Weights of a small GPT-style language model, trained from scratch on English Wikipedia: untied embeddings, learned residual scales.
Each number is 500 + 40 x the weight over the matrix's rms, rounded and kept within 0 to 999. Layers, rows and columns count from 0. Numbers have three digits each.

# layer 2 MLP down (transposed), 448x160, rms 0.295, rows 239-250, columns 80-159
493508457608522432514473518495481528467509523507537462485482465515428473488446493485412444535471485489495453487436575504431517557485408525417511504412526440578599474456488484507497496451480542499471541463466384514488448572523454497457496542
447545478507386521461533406506493501543496471538489485530468459551530556486541454447480525451450531431435612479456486498510499593483469361472488561486452529503521407467559516523523506523548480492516559483476475459468499454522567530559467543
476528446560436510551464493437457486463448541474502480557523592540529450511502498503488422462518486518486442527491484527465486524460503502481517559507549543519527455463482472553523475538485542441545470497578485535479554562555510515461470557
501535513504541553502454553542528487532521436487491465530468472533533465449513465458502480458521498482432493561570482527513542492501521553503515599491502461509503565512497508428449467507498495525520522556468584517591478503509465499528440519
417504540517555490459448531459535469451571489548475457533542438534540452496477479450460458523461574499516528526500532460608529486547574549484417565442558487423512434487494536496437547504513450500457464490519463472461461543538496473466570530
483561524536499490541457524516470516482517509465508538409440582513502471515474418452542560530465510444495476485493535455444492460531532541499476462553486471484500485437440517476477594528520473432534498558466496476466505486566519531508495496
500435562581458486457507500520484591401464471516597499492507502642505519568488480503541495474549438533440425513521477570527529360527556459532522580526434513494461461512457504449492511520478474568459472445465461500431500515505497526565538506
532483539462488599550566533516535475517514575460444419440494550513552477434522512507579505549539561516474538480458482510487530581511532533556537418459495589557501528474514530488464475538451487547513533528450584459442441436511527523588467546
530537543484489474542492517452464460517437485473435467515448531492553530520544459505597480467452517475489521446464472447515531526382493477528512481465552487504446420424477554490510425513477463508449485479553463560417470431459544479536497527
488495480494491448535495493539539514544517457496492470457538487410447461569446539481499506503540410505435447544455453508446507558483436487516544546418510532474521510480404478521527483494438469518491562491507387541502469447449502494493426557
576506537499566538482455487564526497509461573473475458531517504513475440511496512461457483450516501476524531507459525544463462425568486506516497483501495440459544543452535432364491508490534493486524483514582526518454433508473476401517494516
560494478448534549396424550450495530514508466485532546548515542472473471511496523517497440526501440466545542502461511501479520474535495528548418528452498536437411429551455491514528475473512524489550509482578432542455507571573542488502527471
# layer 2 MLP gate, 448x160, rms 0.424, rows 240-251, columns 80-159
553452543451477600535510492481512384524410456553502485530524573547441480483559475449468522464444533439494500460448574465546547577516458454477496538528471563481552446460518485517507467494598534526532530484486515492516462453482472479551469515
473538488494483470566502508461515441540472475451483517531521552487473529515443534452446575484508588549598517510493547511588514543517431497459522509574478420540474494521533541503529470480488563490490517512466434498504470552471558569505534518
517514481448504510495544511443536478518484503501491504491473580517533443517522542549502471405438562567486539503465469485526543414481502546540467541472403498470531523568514447477463551527544495543525470425468509546542558495473495538435464501
465488501501549514430481602506530491496535564507489536535535499567520517518511494377508527592412464496537564539485523461536528424541573449559467528498550526472500488518433493517527490543515418548459487496596478477570514493494523495503567469
503381480507486496540516466445513484502506571448441483517464524534463520478497506508560517448523453470474464470510507480522521473466515544478527500582484547467519565456512567536531452499431566498506505542453533514483508525471496554496463418
514578438468552550449515484509530577555462536472343480490556468430466462521466445471517484552480513489459489399506502522535538614475434551468502422511500554507518531505596475532480544455527510476507409529466500505598507433454552429448487575
446528489443437511473507483454515518503522498495419540547450493547541506528552543529459512497499468503471397416441446545457547583507522493459561457458476492558573527444517410526485531565415533537464476498531521541450501524485550506495457500
508497463557497522485480473485507478407473469494491507450641470482474546559487442557482518495543473446426516537490569581506549500566489534507470516499430496512532484542512506480513587450497540461481578465520487458543541506546501518487489507
485448538509534508404459495462489502463475549452451518499545524586552535489498476515461478470450571449532436520543574577571464473506460447499513443479537469513491467506583554471506546532532453509420523477499600516500444540493530483516535531
483440538491526511484535539482492493532527562489490481524553354516472460509476497513481472514519553503458522498498529494475420568499527473468517517426449465523489507511515475413505490451494508480516488490649472541519497454526529431512454524
560525489455529525539466510519527500563476517534480457513525476442578457560490543454481419552474530489447502545515552543427513470569514490559569514474533520425549433510465555457565469550509538493531532487561438524534537565474497476518441485
492476446540477499537476528549569478466520558494452532504480518472544539407561496474519537444484514526474542518543509469560483534586477470549555582438416487555490459458488443509494450495512533501515471504536575514443479464485492534484486427
# layer 2 MLP up, 448x160, rms 0.44, rows 240-250, columns 80-159
501494490451451550550479470530445421531506494500469442475513565420474491562493503492529473566462529492558504471513473543519524490607458558408502533510506526453525495496539461546519495515603554454473536502525549485477502491392494509546510521
522503475521462447483473496530502474489499561483489496513512514392536585536565512471517461500462439497504544574503476437471539525490579532428577479522530498488540563489510482498560498502482486441509529461471512582504508507468430559457519460
508519524489525463424544476525486532414468510496482476546559524508482480477454502570462510467526569490508472486493435539494469519491569499426488447497483464452554457498472505472455578509437485536488510495443501481571547504490434494578512641
498477548481543556397473488476482430511554570560550464495516466561442474425506564527516464551375498498473489490451479486506513463468540516519481497437520539444441481388435505498487493574511481571458517491554518531462531514524418527531537441
531457463571487556568491538478504496505499477519431480499463608565449477524492468519604583522520435504488430483576463479510545422480484528428437463637493560493506538485467533480446505515464523498488485550481572483474539512479523462480436446
536439556485452487476455531550524472511501442530526539578497512555496465466518459473533470552466579491585499519567492591505491503466512560464562510564573440482501510498471447615569528512546512512553566423517525466503548506513385520580483470
559485477539473496551518527513523562514538495542490502519540505471538511508403478450511487547546445504533532497557492536522527433545465545487579556552530520544535484408456474570450520547552471491558418406511533529487508494510548456545482454
498517513487515506504521447517510545542572505556517464594394514454459509396554528468507493527445554507528444394497396494525437470468530481513518482520500452496449505437530468494523409554487408495531474509452537579493512551516465477494508467
532524482550461513483497443547545520492471495531500489468520475483482528512483484485489536486516479531515540501434490469483508526471509505523491581485458466534482483483482528522469462499462524496581469439479396534503444469465521474459483442
507572500496514492541449515491488520496529540468529451481509561509440486503482530514496501534489475559484473493400501489445473533466451503491504596470487513564528484640515505535554470492530553521492556513421555463548459516468531523496382520
482489495495510541460435526494478420524532498566515483486426483481572501480475412493494476510511478450494449552508422459487425524528493456500457448527500448409528486472472510548539536461478456533522509481609524566492512521496562577500466524